Weights of a small transformer language model: tied embeddings.
Each number is 128 + 24 x the weight over its row's rms, rounded and kept within 0 to 255. Layers, rows and columns count from 0. Numbers have three digits each. The size before them is the row's rms in percent of the matrix's.

# layer 5 MLP gate, 1344x256, rms 0.0719, rows 9-80, columns 0-63
104:143125149087070173153158108142059116108143161108127178137097129124142076174105126125115155117129146127144130083125102124166134141114121147120118141103129156090093076092127117144127144137101080
101:093119126150134134168159103142118105085164126136136136168093115143093152153131146137092159111113146121167165157146152126143161123070103157136152128129160108143118128169111124190144079085134152
100:110151148104143156161089139140135138132156110143141116157123087104112195111131120094133166141108141120128113149147132096153144148116151128157084052146144105139112173130166154154133116119130104
108:164108137111102131136118138113120135135204129102093146124125108125116111113072107168112146122174147102141147131147117106150130118112148131155138134150135108124129113108159107139117159159047081
098:152109125098137127142106127168080103092114110143081129140134117162125102132145111119114101089125104178095152122120123106147112122135071152076103126090095128120114141142101136132109088104118160
091:158143122107093184123176106101129139103143148070091114148112178130158178109106155115142137127129140121176121135118109097133134137146090119138135137117090093164176137136153155152133144125118141
105:133145126092108143148105127129118095133143158126136137124135120087165131122135104098130136137135143147076129093095147078124132144120180189134131159139110165165126130137143106196146115140110146
102:159134144096069142117125140131172106128119160156103110139136101138092139154141146112178099112124122113122111115077175130129127124125160170101159120099154116126137117132125121075105119128117126
106:143121121146143116110161131112116124116129121155107121114130106119124138175165104156085095124137116099166098104091135127158087108136145108157134118101102119146161096113137157105125170173058098
109:147088154175128107140092120082096098127090092145124136117089132137144157150173112133168108118157127155102145168132117106113098146112118128128173130130111153116146117143126149088099106127094144
101:148156157134123133126090103146071087136100128164133122145140125136139196123132112149142147104173102135106125047106110138182103109134133126137138134130116115130111159133144146104155164147119133
104:118163135098105145155125122143142147131144141093095131127165136139177121101080160139127126138131119148102134108143112119153114082129143125180113128147147136137140125155159140124094118191143085
095:141115119127141144113130131147126130157141124152135107134128080085130100119136111147113129130122130178109103132125138102149135130096130101123150129138172175132154149141089154141138125122144113
101:158095115130171126115144124135091127098113109101165138114158084131142122190107153143153143129129122159185138147173131136145127154075128122113156160130153142157141092141143087127105134111139128
103:136149165145096123137081089127131095118116129131137089133111144140118177114086073167074147115139142103108152171088176156114104146123122126120147133127138152139126156148113114137154099144149135
095:168123130128164138109132155117116144112081152124133102127123113123136128141140142168156149138129105180150133118121151157116151117113074106132114087167140124104145140148108110157136115128125084
112:157170120135133176152105122119111131105153116147144143130151161104126103133100113126171164110137170130137152152119137131132160139126120102161152154125117127107162104112101108152109163132143086
099:119147135179122112134079110148132143161115132100139112153145183117105145128120093118101174093130151160141134128117100126114148135115108141128140140120153136163114138094128108137089140141154153
105:125080151128102102120116119099069084091154130137142127126141110149123075141137118145132130147129144173110156134085147123080138146114132116139140132113124151150148145142106117145150132127152099
101:128123142160106113102160134105112126117127138098157170147119109141164100148166105096122090160102137133171147120158170107142157087147126119111137122172155107122122077139108170104148144099117114
099:154148150098129138156165139087164118140106149166188153152157152144139116113108147115137141093154166096089175125144191134165133143102112119116117142100123102094109144141107102104092141151113115
107:109165132099132127137148148139140105111126138117124121152096063155137130141137124122159134120159136119080127089141108105141077177131158149168132128143116128122160139139154087128136137102153134
106:118134148070133116134119112123153112119136067138169111148115115107156145149122116138119104096156141138147115126159187133102071122110108137119109165097099142163126112148106144135103136172129131
103:148095085138149125110105186119152116129097150174128165128141089140098126121095144121160107131096127141111140138127150158118098129142157126136105115116143137125147071128096144124133195134129116
110:125111111141129154148133150119108145115144119084139133119079085099158133143108141128134106183122126142127151094138097137115103126148103145128139141105151157107176136148150084136136160154162142
095:122125143130138093112104127166166141133127146124098102187080154168148119129071099157120111143148147142126155126162108122144121173128144102105154143136119132079090097165128145092117119139130143
106:133151121138165116107102121166128100128150124144152133128139104104099073127109099106138176125084155160132141172119115124110072159112107095162160115166149143212141157153136113133127181108106107
108:155154126109118129100140131107122124109148116130162090123150112122131102112108122122122153179119130119127113154133107136106113131091135121129115171142147152171150077155061103166130144127111138
094:162117152108148182140131119129123107114105104175117135081130089101123135113111112120131130118128088163098186107179153149112186108143136066144136123139095148117125106143096120130154135163097102
108:120154141142108138128103135142105129132107137111134069176166134108151108125120113154168136105123126140152190116094163141134146095080098141124118097122152173154129131090120120122102121123158088
108:142092156121136125139109143155149141103127108107116088125120075129158146160129141118147159096152125137132123158126148140140139117077166112112146160123136171112166115098194101120157114140143137
098:128177101183147128142104150155135127113122115173129162150170100114098119113153153108154121128139134111137100154147108123116107118134129115145092137109142140122150121149113124119116128155149162
103:125097093145115132175172088127121133083112123144140125128150100164094168213134151110124137134163134151119172112111101155169158146157118143151135117128083147163146155148105115137092125133135111
101:147153150097137144153145112088144109139146138136124124135106138126125109126169144062137111129117107155145101142158137140106124116144091153155144123109147141128064151126109141139106117173110120
086:129166137117082135143118142079170163145152093146148074154145077152077098127111186070123173190145117103098104148151096116071111111147120116135104157149151096137109134114121122096130128115140115
098:160138167133129134167096123116123178089117121129142134083116152173120134096126106126124150112147202146126147120139151076174121127111179133164115087110168181126102085109129068109128107175075145
097:110145094103150159120127102153155120132137103136121116131103120133089086175151145106121135122169116117121166118109154135114128150159100139142139130133159134127117047156075183130090114142158146
095:181098156111074142134096118109177104119085124102133146100113133158150113203117139143173116133089148104131119116142120150115085125136107131160121128112137138186131052165170134119131126173153143
096:128104106145128103134133154144118103145148113118125113117157105097138125138150116125101095050123139118113120156111122137168130136128135158107106146075169115126116126100106133129134146123103123
100:119095150077119138131128086144106116139105138079138124121163117094149114099115170118181146123082170101165134105145117133120102111157115162153118139122089131126116127127103107139141135094133094
103:121158141138132137114106150150132129167138114140134115150125133173167119098134132113108102112122116120087164169135123074154110118101152108148131132129136149127116140131139126142136110144106130
101:147115150121146118178124098128079152102147156157137134145120124145168131129135142099128149126160149124114136108105093144129141137149142135082141132138122119099095113136161138153143121147102118
102:109134074138130139141156121146112135107106150121091132150115154138131157130104115123082162159118101155174105131159097124135083097106154125099119092090163136161159117146075130089134096158143154
100:119113099104101140147116124125115115140141113166136084175120089093095141103139142119120118139128161123130157131124186122149119120135105120166123121124119168105201168118129146093086141088123123
101:149121123133146112097105130105075143119159136101118126086139109126135102122086113114093138128086161107111098203127154153115071159126166134139111108101126173144118102143101098118137137087135115
105:129109128085121142154154163136144123129096109089155110111083104151132122150085123141116110144150092114124142132132162148126114127102092137083090154156130123096122094112091112129166111156158155
100:126108105140127120104192183122134155115139127111127147143113103092163119134128127088141155124103105180107136167118081125115112113114134157105158163123148122121138147174110135123101101126110117
100:179115134106146127146118134086153098124102130132127125112142086105163147112156095153100122123123164073121160143094144135131145098149111114149183133135132128127140134098170125111120112129115090
095:117122104123125083144153096120142146134100103145132164098090092143133138089119127206105158106170125137160132125102094132120113076112148102107167098077165137203102117110123158128156150132125189
105:119133129113086149097117125087137127134149149127147127143122117122157191136083116119125095067152086136161126086111098108136129127140133126092141147095127176145144125112093115105158110163101106
099:102165124141135121127112054136098116170091113138154113108145121115144145100107109166182111137170119161099145114136119106074122118119117122142123124128126149139102102122154117116118125089173140
104:116081132097155147129126160147135116067108098103135090133115101103140081077123115144130155144134131157134128128126086138100130168115106131163129165143117125146097130106134152116137116134094143
106:116121164067106158135115144127148141157084123136104127185165136116155144152105124085130103089120128130126140158166159116149090128116139148165095133135148142115120112096137125106154133136116074
096:153102101114145117144166132160127143105170135147113110094148130122137119127138151120122127123104139141156136125118110154116149151111143181140153106139137160129133109132158110118136123160113155
095:096129111076162113135102129150079148124142123121102157138162107166126092165139143147113146101128094126166128150102100112124165169153112150151090149154087146126138134114139153139093133127133139
108:122104120121105181154102077116089106155097119088124090132119133104140102069146115110149169129128097102087096140150150137124109149120106137162154128140155140134106126104151136117158130172134123
107:160116176146099165130121104134114134107121103162127117106131112088112116140122126161170129088172106159192121151107132130121118147175116121124139108089119145181158121130102115133134176126125144
104:165127126134135079129095131127127159118145122155103148124126139134138130131118108153126073108136131108153112140166141203146124146101157124136120140152144130116148153125161087137139162138122123
097:138107117147126102081091074112117181108106163137141113112146126139151075159156156133116098158138123183139158141123132130133098133145115130129132107133110175119152142188107121105171129113109139
098:116145132152095095088111093118122121080096108091174130189110149145128105156101157180127124091122107123165124163131138115122112150157146132103135124122112155110150131123134109166123164108146185
095:126116145109099129139096135141126095108150121127108139119146175136155139134120114154117100145165130123106171166129117103140124091115170119119135174118132109113139140140143128116139107115110086
098:156117120128114126144094125096158200115089174162127120138105109128125147128096088150130098098131100093122121133128105105133128152147132134130108123161133107084177122123113148187159158164111134
109:105110155117125122102141118158154131100142112139171129106130121096144102123176137148098124109107076178140092128128106134145123097111149177129125112080122137146091126113153112124103133116103119
098:152136136131152135110136133129124088105133124097080120113119150149171120145130115149127156168069153111143129132107096098120157123159128143087102143101176130109146138147139099149135143103138140
097:131089155117145094143133153143140123153137139154074156116100164150108098162150117143093159149130182115110127138158119114174117141121142115103147172145104152158076108111107141143144158103103111
106:145119166142140121150094121156097117101087129093150129115136122080126137139131142135170079114174165151126117149162107159111111114097100126123112137115126133135128138124114110100095102115105143
104:149116131148116112098108159094125131128097100098143152138112151111105184104152132150135147111125145113130084131142146149161144136118196146127115117129134131174141111082095155114150110102140042
100:118117135132109132119151098106100127114088162123135097126117143146093143138149100116074142154125134090091134098110134116126120143109131136122143111140071134119121141136123104136153096147126142
094:147098133146158147084133116106131156107135146091116123126149171095106150148153128140144140135171125145136137110113125090129124105151138156103160144129118103117097158133130102132141128181109160
093:107105153165161150153081121110112179200169126141114109114174160174125084115076162123174148128141123115133149094135125132131159131156107115177114102154172093106143140152137121108083161136123110
101:108123158124114100082148153150128140143098106127130093122132128114139133120098098088151090166155163108144150093144168155130115079100137099138112153134124143099114132178130131139126120099097154
096:137116126205120155142144096127140134081134139108126110110132116114062101136079143134109146102135137132122129143133118139127107102128148114096120143136123108145152163117142129108125126150123153
# layer 5 MLP up, 1344x256, rms 0.0757, rows 9-79, columns 0-63
102:113165124089129127108157114092098086120133106129182127149140154163118126150111148091143152131121130154165148147116147091136128155121121130128141078124138137174190130121156083124134109143099153
100:117113166108134128096105091130126120137074096127124145139139143102153130152106125150134109112109114155118113060108089145102104105129108090163120115121092161082128100140145164126113158188111151
096:131132107139100117120159097115116094159126126137123152152162124125156124114178137120153097113155142100117107113134126091149111109133094137142151143074117078163110170134113106166092099126128117
113:081102097074113145119120122146103133161154148104129110156136158152127104146085118134158123084164123133131108126098154137139111112116157146115091117216119123165081131074081129123154100157135104
096:126086102126094101149136109148102074118144151128122148132132115110094108125134160182126098136121134172154127148108144144128106087131094165140117124132133101154142166145159154113088184118109128
094:116142119128171108144118109173144150164132123172132143094143112145170139125139142138101146155075114154091134165155134108112079124089109181131214114124153158092097087127097136156165069116110125
098:120140152150138118148145127130181120094133102080159135156145115074143161131079151086124128122141144129133085184128111132158118103141153140119092170111152095130130139131163096138170077114104122
103:107117110122135157104133130105127160092112130139115080138087137112178109121116116146134092129152145105156127101147128145136156102106104154134146105101122166093140097116121178073099146141155108
093:117138117195150132127135124126112154136080100168183168142176144125135114037124070151117094153105142136106111122139124129105131140075125099148110136140097154103120117139158148105154102150096095
106:086124127101155114136177167086156156118088159105140090115165148099127143151111116133127165080106106104135094100126127167148122093127122166144113136084132119148124121138124093151096139149139142
092:132139122128125105142104147131128134106123166115149127096074153137087072112176136100145115125110133169184095123061111096146166120125129133145120113121146166117153093143138177094153146148106136
099:143132132155103164105155137118144148104135173130176154130058150119117145127160120120200125118134091107155150095134116146093135133122161146152178130105095090066156181146097123113124136095096148
107:128087120124130123077114133139101132125155119121156155158119140157126105125082156101118155138135167121121143119139098168106119111104146161165134164156094117128131173135187088118140108183110107
093:137148167148130118179099134135122124152135170123133150075130117105116151140138156130183113119148137129124127149148097170123104071175127112115151133088137167130084137103123096121090122107154174
105:138138085144145125143153121106073162077079188127140151117134162101147132147138148123118143133144159155143112117109104122149129125120076110122139117111126096119140156126096161099126140155132113
087:117145121122142143104201120146161138111108149129156113142159122108080096167130089112125081147101159148133117172106085119165141118132116114103152097129130123140152077111091142150123136176127110
117:142168136137091106171157167138152083139123142094166147088122152104142127133166102118114147099099144188124132149133098149133166162123154079097106170159147126105106130085133130099115121123125152
092:108157138121181136147136142087122112105120118106157131133145120125193106131125138140096110127146139148098109114130147116105114108164164128136117142154114108132105165097174147073130092139108145
098:113156109132196176133105112130134102117127160142125135120099112129127112161095108140116126102130106138118152156132110151132105078120148158136077105131097141159074108129129104127120122153123132
087:142131151141129156128091192154102133106121151134162127134141160111081104132128140114117127103123119116113131126115136086151130118130137113145138107190121122098147104113126147119135148159166118
106:153142151111120133101124117124159146092071108103155127138148133116116108110097111088118114106129118093098101147089150141124142103124112114106137126121183110160147077092132080177136127118114130
107:115156119161124101130117158143091111121136122171137130172158120076150108105153113114152110098140135115089148132167173171154153192118083146135178141143082131166125115119146109120149139102152169
102:119151139148129138057148103147138161144116146136133136151154136106158173156138094132137112081091115077169118159160080138124059134128130144103122127130149144138121150143127129152120149083113118
099:129151109126090104129153109142113103105153147110119144134169122129141118124130116099101129135193157111107117105144143144137121130130161110109140141148158161141117138140176146154123124099132169
105:160159120161109093097158107135152115157113142163144112140114114148085143131128132135129145127087073129117090148176141124121131154116129100107131113101145123192140138128124120135085135115143119
086:151139151109151111157108098173129159147127140129112150152142143185127098132164148146139096116130140103116133162178106110124119143175116125163128110151101134076117111160122136169069098134134126
104:137151115113113181114173146162094091117122085108125091128162095143099080107127077115118107159129158118143128136140115127134111120151137099151134123154083116118151133151145102094154116103179132
104:103114098159143121105111159124141115113143121113143144115099134108112146112138125114164149131143155115122124114066162143137082134087136104114109120146122167147159127087174106137148106110130111
100:132154132119132121139129096167148148119117120136126117125117144094110191136118125163126142148138131158139150148133116128101140146162145075096105142149110159158123098112117133160167128122123109
110:129134138114120149132090072143141119111096120150137057159132151091173088116117157148121127105127118159084125126117109114125143097115108162151119138139118100127102139111167150101131109145130151
102:093074089112127149118143148137134151146144137125179089144151164138109067119129130099161121134151116132140165120130151082121115135115159098131091104155111156127146120135165150109092134139152138
096:106127110110095095134131174140135094123104135130064139121124152159111135081122127119174129144113115126122109102096135123122146128098117098093083074152106139118125112135131181132136130081127182
100:119134139164132151162124154154093105102103103108097171112135129115142134139116136113129113102121112176146120209142112131119138098129122134138070153127113110105065155124138127158148136142119124
102:139112162144115155127107155135151167093129122120142136137128132120136112106125119111112067098117109148139129118139154144129141128118167113118113082163137088122102118142170142154092098120134151
086:138134103138122175120150132158115138106109141143162152127139121144155132127152106121139125105117154129123152109117137198089169138098126116137166136092110152091175130136141154093123148133138147
096:122119127162154117111157149150148111119101138089112108089079118131136129092164129109097124148104028097104155112151133145121082170131144123143098149094105083107103153148135163161139119130113108
093:127140115132111097093159128100119117144106158131098086131110112143103112121146124154054117166153097119119102104128150127145125096099115107081109135113128106162117162149153123096180105122086144
096:171120131129147163139128124132154123166138156170105124131117120142115116080104136154074128119136176162130102101134153144141130110122129140110155098135083129109151148147109129150140143095097156
099:123132167180127092166139151162164141196126094135127122156132113132118108124134123077142107113133105135106138142120138170087162146144098124146142143109177157110091126108164127107111123170100103
103:120118113107105093113104135127107115160124189075185124119165134143156161124121115157150096121104144138102105116132140162099114130123141101122157129145129155141134134151102134118096128108111152
105:133089105121112151134084107110111140112107140101149170151108171152124088124109127155135117168150155137099100130112148146123067153126124083117129160163054118113117175085151129109128154100121115
094:157171127087105118096094117131113142105067118158148105138140089140119192152158095167137114105121118137134150087196142163125152107097126118096136130131101102113095137153107086125108111168141139
098:152135133070127151115134127126123118106129158123101092138152139142125105082119119145136168144143143127182087117131140125140118125079159142146119153147145113136123101110104120113137125138118108
103:152165134145127126150121100078119118111133102089163146110144135058107119114108130099099145126098135112116137109129146171119141129109096137109137103107115191138117132145102095142145083081146167
102:119158148108143130129118145151095153102152121119130106097185121107090110158143146114118077133168151115166099128123147102134128155136097099133141156147136152120189139137168148127146140136114156
103:142180200135153144072163122138114118112104114063141090143101058120115126084133159121076153152146161145093095117131089172107116134121111157110074116168132128115095112119189149162131129167096171
107:122110097070109133141134127137105152072151127059124137150151134121115111164130164102138166148108104159141103146129083137123129147124105126128135123147133139134188135117157130103143121122113120
104:121145143104123115125184150186091146129107100150116111134097102146139144131110137116136112139132135138133080149149105114137155123085149114086113122171098106124128152114124099112145079163142137
102:080123121141127172122141108133096124132150119119123121117106118166094119139167160120128143126131134148132134109103138120063124164109136100103103183069134135132198088133122128113148167124159129
105:104147142157097099153105101169135134135152130129111180136114151104137147159165108171118132095113099100143115131147121135135101147128141119148178192148180120123118165155094120144145130154122153
090:142124112109126122127058072174100130123137109140170125138094095149168137113161188119158140159136095139121093114122112148154103151134093100163157168117131129111129117117097173129109124143161086
102:136100133152120109101125136105134155098153134130115094106132117153115100133122118104121151096091116144157152106157120167145152128117097176130123137126104115133130114120129171121118148152125155
104:121135133129097108123106118139154099146103098139073123143165108128103142140165120100111140146135140129142143124140157086138169159135139139131109114123135106107077119130089139140124063132136105
104:151138169157101087140072180177152126122107158139087135173140100096110109102138151112141162140094130148138121097156076176173117121120146130135114120136159124153103078144148097086101126134077116
096:147118165147142137103154166121127122097127096093158116145101137146113141101082132166138145141107165150113176143100166130122154139126155104122116090118143072158140142146129115112155114130161146
106:101088146124130121093140134145120129133142095118105106137062101106084124120151124092125104144127105069143127150122125106151145110099141115110117107123072133107123141125116173098114142140155124
104:139129134127126097135169133138101156127083133134150111115162145099138155144106153049095160075083108124123151118121097099160136141123118117107171139142162118145089150115153109120114133125157126
098:171119143143198078164100124084101147145141177131147117154125132126132139153113114123099140158078158139139134117131154144104094087135104106152142120146133147128131137135133114129132107095112129
110:129125123088157125135126105098153131111126119129115127138155130124138101112180140135155132158093131155125140101105163141118131131165137120129121108162111178141121124122108141138151095086094136
101:187088132124117124104138098105116161120125136143137089158157149142123109116114123104119122072171094125120109091126099127157153104127142125146138093129097110095133168135105089079142138104142118
095:127126142097137131165125128115111142086147111161095128161125125109109144100143161138158102124126094158107156142075141148133181135130136134118098138104147147126189150098139127089111091088136142
100:130142143093124092156131106090107140116065145155157134122130148179096120120097122152148126107142141144155115147114119099127096083130082090169144102144116145086155136128123150158139133118102121
108:122131105142172121104141119165125139121135145101164139107133127117098127091129169101121147115119141111137112197121163102095121067115137118130139175120130111101144110152080186168053122152112140
092:116121109107138098098124135151169111146146100146124111107113123139114117129132096136127119099122151067087145139135122103150094126149079157070113110104150155141117096102103096129130119132152148
105:126132097139135108170113151105097098133144102124110118132153111170120164182124153113135161111102131143111110164061105150148136157117081142133131113109144091105164129167149120150110112095133092
100:097102160141153096128124158118141102083112161103127131136154144107130155137105104152102100132079124122146119130133132125143133086148118104111140113139126093133150113095092143139131130132092122
095:165126148110097117106153126168122139111144119140123149129119110153148141131127155130113132108115080109124134155149107131101105139176104156115143115090136179119137088084165109100121153118155117
106:153113139138136137111146160118078129139141107086186118152113166116073128165113148148160129140113190111133122140162127097106121156164128164169116134109142119105121128157144068155117121166141153
087:166153145146141115109106097149127149117157134131119133113113111133123121161169124115156110164140124132158154170169178143107142130160164135139090110172152113097124117165116151173175153114136112
089:113143135142112139107125150153080130096168110117114130071149116136127142114118151114148113140102122131128159170136123076135138108136105166114123152114138125124074109126096133159139141163084146
097:136079142179146126164128120149162113132140113132109127100119138118147144106164174097138120143167134145137142127116126123153132138156102118111122116141118130176132144099153113123071158106107122
# layer 5 MLP down (transposed), 1344x256, rms 0.0671, rows 9-79, columns 0-63
104:140119160151103168133147171143117139133111118107111149133099107141134077133134116115164087116112130102084096108122140142120134057119154120122149102107129107134138108081123106116112142122108112
098:128154113114098144104127142120106111123128164126098141153113105119157119186097173131129128174139124140164145147109148122119188130131108156090159089127122102133129130170123140137115149116111102
101:158153094129148119161124124162145127128109093107122107106125140137102094135117119152154139130151120147122108135144143107102109121125117128108130187163070175129112126132109116077109116182128132
111:156154156108135120106132120130121116111116135132200117141171186143140124145142114108128154183115092127172087131122125101137159126109128156154127149165132135150152130142161132128121138172089139
096:183129093169118136122118147072135089160107116116136119110104095079111168120110138099145108104121160118132155122110156143136138142111116133161104097105113144094149159097103128147132132110138124
093:156128128118088135112151154164129105136112164127119149170107180158143129140130131127135132157104095127181089118148156130136126115114134115103154128158104148106133110111145146181151090121068119
102:162157154112116136092090135129089138141069154146098112130142144135117101124103187127105112178138159119100144134136162073122096160115121126140134140153114154157142112123148150132125138097102146
103:144079130115132109138098134117119090165176165155112127083146083143097092136116148095106120059128135114128148158134149118113099162178156123115096098106146094156139166135141121122146072118078123
105:124116155098130121131149140119159077139124102120120106132138138142084131194177095171108129141097106122148114138099138148149143154131143140122152080119127121110149133072142118127122153072119147
105:153187112103127126136114145132157167118138136137130126152157108124127091130094135102102100156129179119126094124114111114118117123162117137133130138133140097133148114117122101149147138112153109
094:138122133112150158127111124115120128151073186147109132152111130117136172136111132092119131195092113088118141131181117149111121147131131135137174140146075118117104144115123112171123112152193124
089:106115151173160142151113128162109123155116111153136136135115137137104124117119153114102104109136163145130113126069140136114129094152119129121113119139139114188130095141125139151107110098119105
107:158114099150097111135133121110163130123129124127114131180120148113178096132119153091083124115105105173099114135097135110145148144148147136145118103139105134141095137154093099120116115144122136
098:079156101131142141119149155120123150144090123134153125123105156163138126138115137094098128128105118127126110141098097120116128144110110172118149093100128134120125113137103129142188160149131075
105:164095121121123124141132160147157109127148142101157140140117126111165148130144159112160154120133103174176113082146121145120134094161142158110099127135100128137077133167133109108148134087140123
095:113133099123147178088061165129129160147080139142099133108162136170128104100139130135135102120114112062124111141140144116164108132118121189129115110132169110113127174116143126122115117118168144
114:148157194114130078114126166193108128174135146114156129099109137110141161130201090138128138141144108177146132091156140125114114136147161110135138168135115143128101147096097127104094062123130119
090:159109134146105153136169122151094112124145111153110137097120108114123121118136118090119119147100081095122139123099142120143118136117119084139119159151098121115134127191109173144193126127096145
100:173099184131082112106122105152125152118102130140126111157144124129140150091128136168120142131092166157106107153136130129136114125126142137120133140128168119134118123104130123122151162121144125
096:095109090133105154124168118137157121163166113163109157113153074128167114152127075145123115083124156150173079143145115188126136126147151109126122155108148131110113140082122135147155095093111132
103:107142111133126174109104126164175133161112179097136113143140110145097139119142169091101146108162169164130147140113151103177161096107130147101161143104115125060139178138152105067113111144150076
104:125095178149119150129179133123120146058136114119159154087107145110144134117093080142135115131091111178098132125129116104094104150124136098121087130122061166138148120143109132106140166119117140
103:092094080100112152151089121072134126109096102138118125152111098119091108160134101121119098130162170159159095145132099132119147101113117114144087155149139105141152139111112093116117095139154133
097:130074104110129148115082144124156136129147163130107115113129110144142135102122147112156127121109101128124149153124145133102146095151122113094137095106169125110091103124086109130140176138170110
111:069132105133147111118117122144120124167123112169131121132114143123148117149152104125116111102123154126135121130175132126121111119109138139120103131078113106155112119068106132070099112104118144
092:090120096139119109105159133089093126115132127142129138109140148139125129136097140120149138096104114139101119123061158118152134127117074116143129123116111122197142125133132113139183137099122165
107:167128134149132112118166129170154192150094156135154119141096145147119160124160108094159154121151123139115144116095168143087096105139082124141126130154105145129152159116120119115146160090113129
106:130150122150105131144125140122101137135153111117140131139164103144137184130108079173120155140119152133135105077149122136090142109114074136117106133130108101132132149157129114107110113105142134
100:102128170089135116080113165127101173122144109060144091097129114132161160116135135121155137142153116127152086162145169128099107135110155146099100148137118132133158109138116144141086098149108136
112:107138106141123119147070113090163111127101139126103113162149148095124136155123119154111157107138141139111149114138125127134146100067108147123128115146102134150115137140151108102164129145168151
103:156108120169153148161107178147136134113164108159119165137087149137142144071117130115149152127141137126103126104142107114129153144165098144137117092155142088107101102137128101132122138145104136
105:175153101153150158146151105174139131079146165158160160169129126103153138122108136140154114130152141175141117132134122122085083130113106122099109117128144126121131101170157153143117104152139113
103:122115085123138121173128140112101131091171151133076098154146122140095166140107159147107116176117119129122162089118131132139102143103113134135116089107100126155176138089094158103093134110117131
104:157170145140136139147134092102153137121108145106107128120096128129144122174136140102149097146123145112151093135149158151107112155098173087135151117079161116130117121114140143114086136150152123
087:112138133148109098094152141111142120127127059170136107118143101140128135114144123127118170155138099116033096124084139115154101120126135135148112105151131102124138126104115128142129142104122134
095:105134140114135118139144107128108129140132100121119137135114095150088152134122116053167085097152150139149158117110101140139144122139069147106153134112137167117137127093143119118113104085149147
097:138113112161141150123094096110127135145069133090166086157144108144137151183113101084135149117124155142135096134180091127124114153146132100132118112147155172103126147122149130147080109132132134
095:121175129146146113137143107140101104121133136087104159145068133099145151160122117112201129135108100070173140105102128150109120134148125163112112153138155130129133129078118145137089102150146124
100:090110118090150126132116139195120180136132124113110126111176087164123142151141118140149123144103100098101138124121120121197113118110160132118130116125132107145153125101074138131127152096158166
103:098114125160119139095126079104102161163128164162129137132126134115150131120090092125159121154142155137140134105108147123085125148100126111119097128149115115104130156101135155106113077098154094
106:143121180069128138158120136137126139185141126134128085162120113116130134113122146128124134126082105100155150149180109147193124076162152167117136127146162096150153125140107149152092171151119117
092:151138125152133096127160107128120117103143128092177141121092176178134113140138161100130159084143139122150106145096121130143092094137119093129125115138153158132121144147165150138112139133132104
103:108088135170102170121139153126104113100087160158139181111128126145108152175104135127164113123148102114128087138156115120131082125142113111060142116121137130116164105135120104073106135141137138
108:129126104117116147100136149138151137110141156157093139149140139097071155179104142117123158129118146104186125123093166141136062113120106102111131177151132083105147145141135101139152163106152156
101:130129137112140147142138127117142135126128121144144117161144156094131103097124163179141162137085072104152132111134115137150116133130148145148120072135154108149131125129204162140106153141151104
107:122104098140102152104137134170103141160160144138116149137128184120103138116150153126160139120092109139197121140100162069106154153163136126143171126102133133106127114158107138116135140127093119
097:147077102157141100143133163128127151152110176164096141124134113118146121124128128129156110146163147114114126123124144138145118128159101109087148143174130145091148150120108066088126152097097148
104:138132121129142120128114146128096116159156167134101122116130127179154150090161136102134095127136189105090098142149135109144134164156153097157123177143145098136128132146148135109107113115174089
105:147105092120157112115099134130139124114133117133176111122146139129100119142140116132178107157149150125124116135129118157144145140139130127140156093163091128115094113100163144128118090154130149
109:133136124178099150144130121068116135120115148081166109147097098097118125114141137071168160133073122149075162108132104117098123120110133129139089127095139127106157124126097156163157135132175170
094:081118118151131132129175199074132159140114132148111123126155143177107092169147099122119115095119139152114183151130141117135113120129152154078129119103117155136153158126116124153133160074082142
107:176116138161144142140112119119137133100111099134124150107112126117149109079132132136164150129127114118132135089101141098125118083164149163118131107104102164151151156083122103107102161142111148
104:106127129089121135145143127134129178147059173150138121148150109145117127173123114110156146111112151144118135140132136166095091105132092169169141135113119138104170132128110113073157106119091103
107:128139123098121144140120094153117155134155161127097118167118152107142127154135070108120115102138143123115099132112096134106087125105116120101130148097165114124102140146119134127094107152130083
102:080149112095134080145130131112109147150133146172113099170153090153139102170185160158155144141147135132164100139142100152087131186129120125152125143139117151098112121118145136129101121113142121
108:123136070102133128116072102126132121112127160166118113116183133082126100132142083199113135118116144096114092148122109147108129108162131128135107103161146123146149167131130112120098118099121123
108:079126094128058122124111135141132142117124125098144122100153143182134059116150087099139134139111153128125104158121134106116128140174113111119119149120128171149133125110122167137110155136100125
096:127105086109178096144131113090118135147139126126131137139091184126151110113094157131096134152153154171108155164153076131158150136141106069095153104114184140163131107104126150148139156088118133
091:107123136089088125126180163113121123152143130126112144097118159110091140118093138080132117139096138097108074104143105148175122120081126122127135102097142124109119148134135125106112129150158103
099:150112132115130143138140165115134153133102128121110154127154126126103184116150142127141089120139142136113149137158142123118124129092131101166125138156140131138169151152156128092156066141128104
092:080153143148103129116121164127141123169110094092122130107108116136120080144137162134097152124105158133130094157154115097118140121150147129145147164140102093120107114191135093143110163121127093
100:123131128136159134120144140107146132108153076115083123118152122107145135094118125105120067143095136132127189129154138160111156139150116160086146112105141153148128120143140088110109077116116166
107:117127095117176131121096143136135140148132123127129172143151116095095137127136135118159153173129165164124102160126172129139130109146091069097142122130112148154121145090117136101149115107072124
099:119126106133091136110126143108111104112101148123144129139117105164150151153150168118121122161100132127111126097127137143150152142112128060129133134155153125100154150119150126167144162113153124
108:140134130169167100110131115112113154156165145080091125095141136111158128114103119106154173099097129124142153123135133117125170121142081172145139109111140107187121117125121075120132139131114120
097:073105127161108135092105168099116132118149115147108101095128152173124143129109114142126126155143116119162107114126066132147110142091124136126076155129118089151133139111166182103183157104129112
098:119152176144114122154105103159162173133146140106138148116159123133141119149103128097091137132145135122115132144100114152097114134094103135160117183162124127153123139160127124150128127158132185
097:153123132154140134146079110118139108174112107126097102169141132119123130119082135154160146101159072130150109131108150181122132133130112110121138120113122124160133127150139115163075152103118151
094:126150168173102097145117163092124073158147096126143106130119115122155107078150149132100136125101135136077128150118154113164130095104120126123115122121092123169118122126142116122095082146128144
093:131109103121107123142157114107187154128090171119116109187114149147204109159122118112134139108141133136152099135104119145133109163113142103139108140107106148105141144161149115126137108100159100
106:119126150071118109126113138126154168157096130166130121160138108098084113147109132070172124112164150120129147122134139161149095124160124155137127103109149125150081177113126098099147106156178105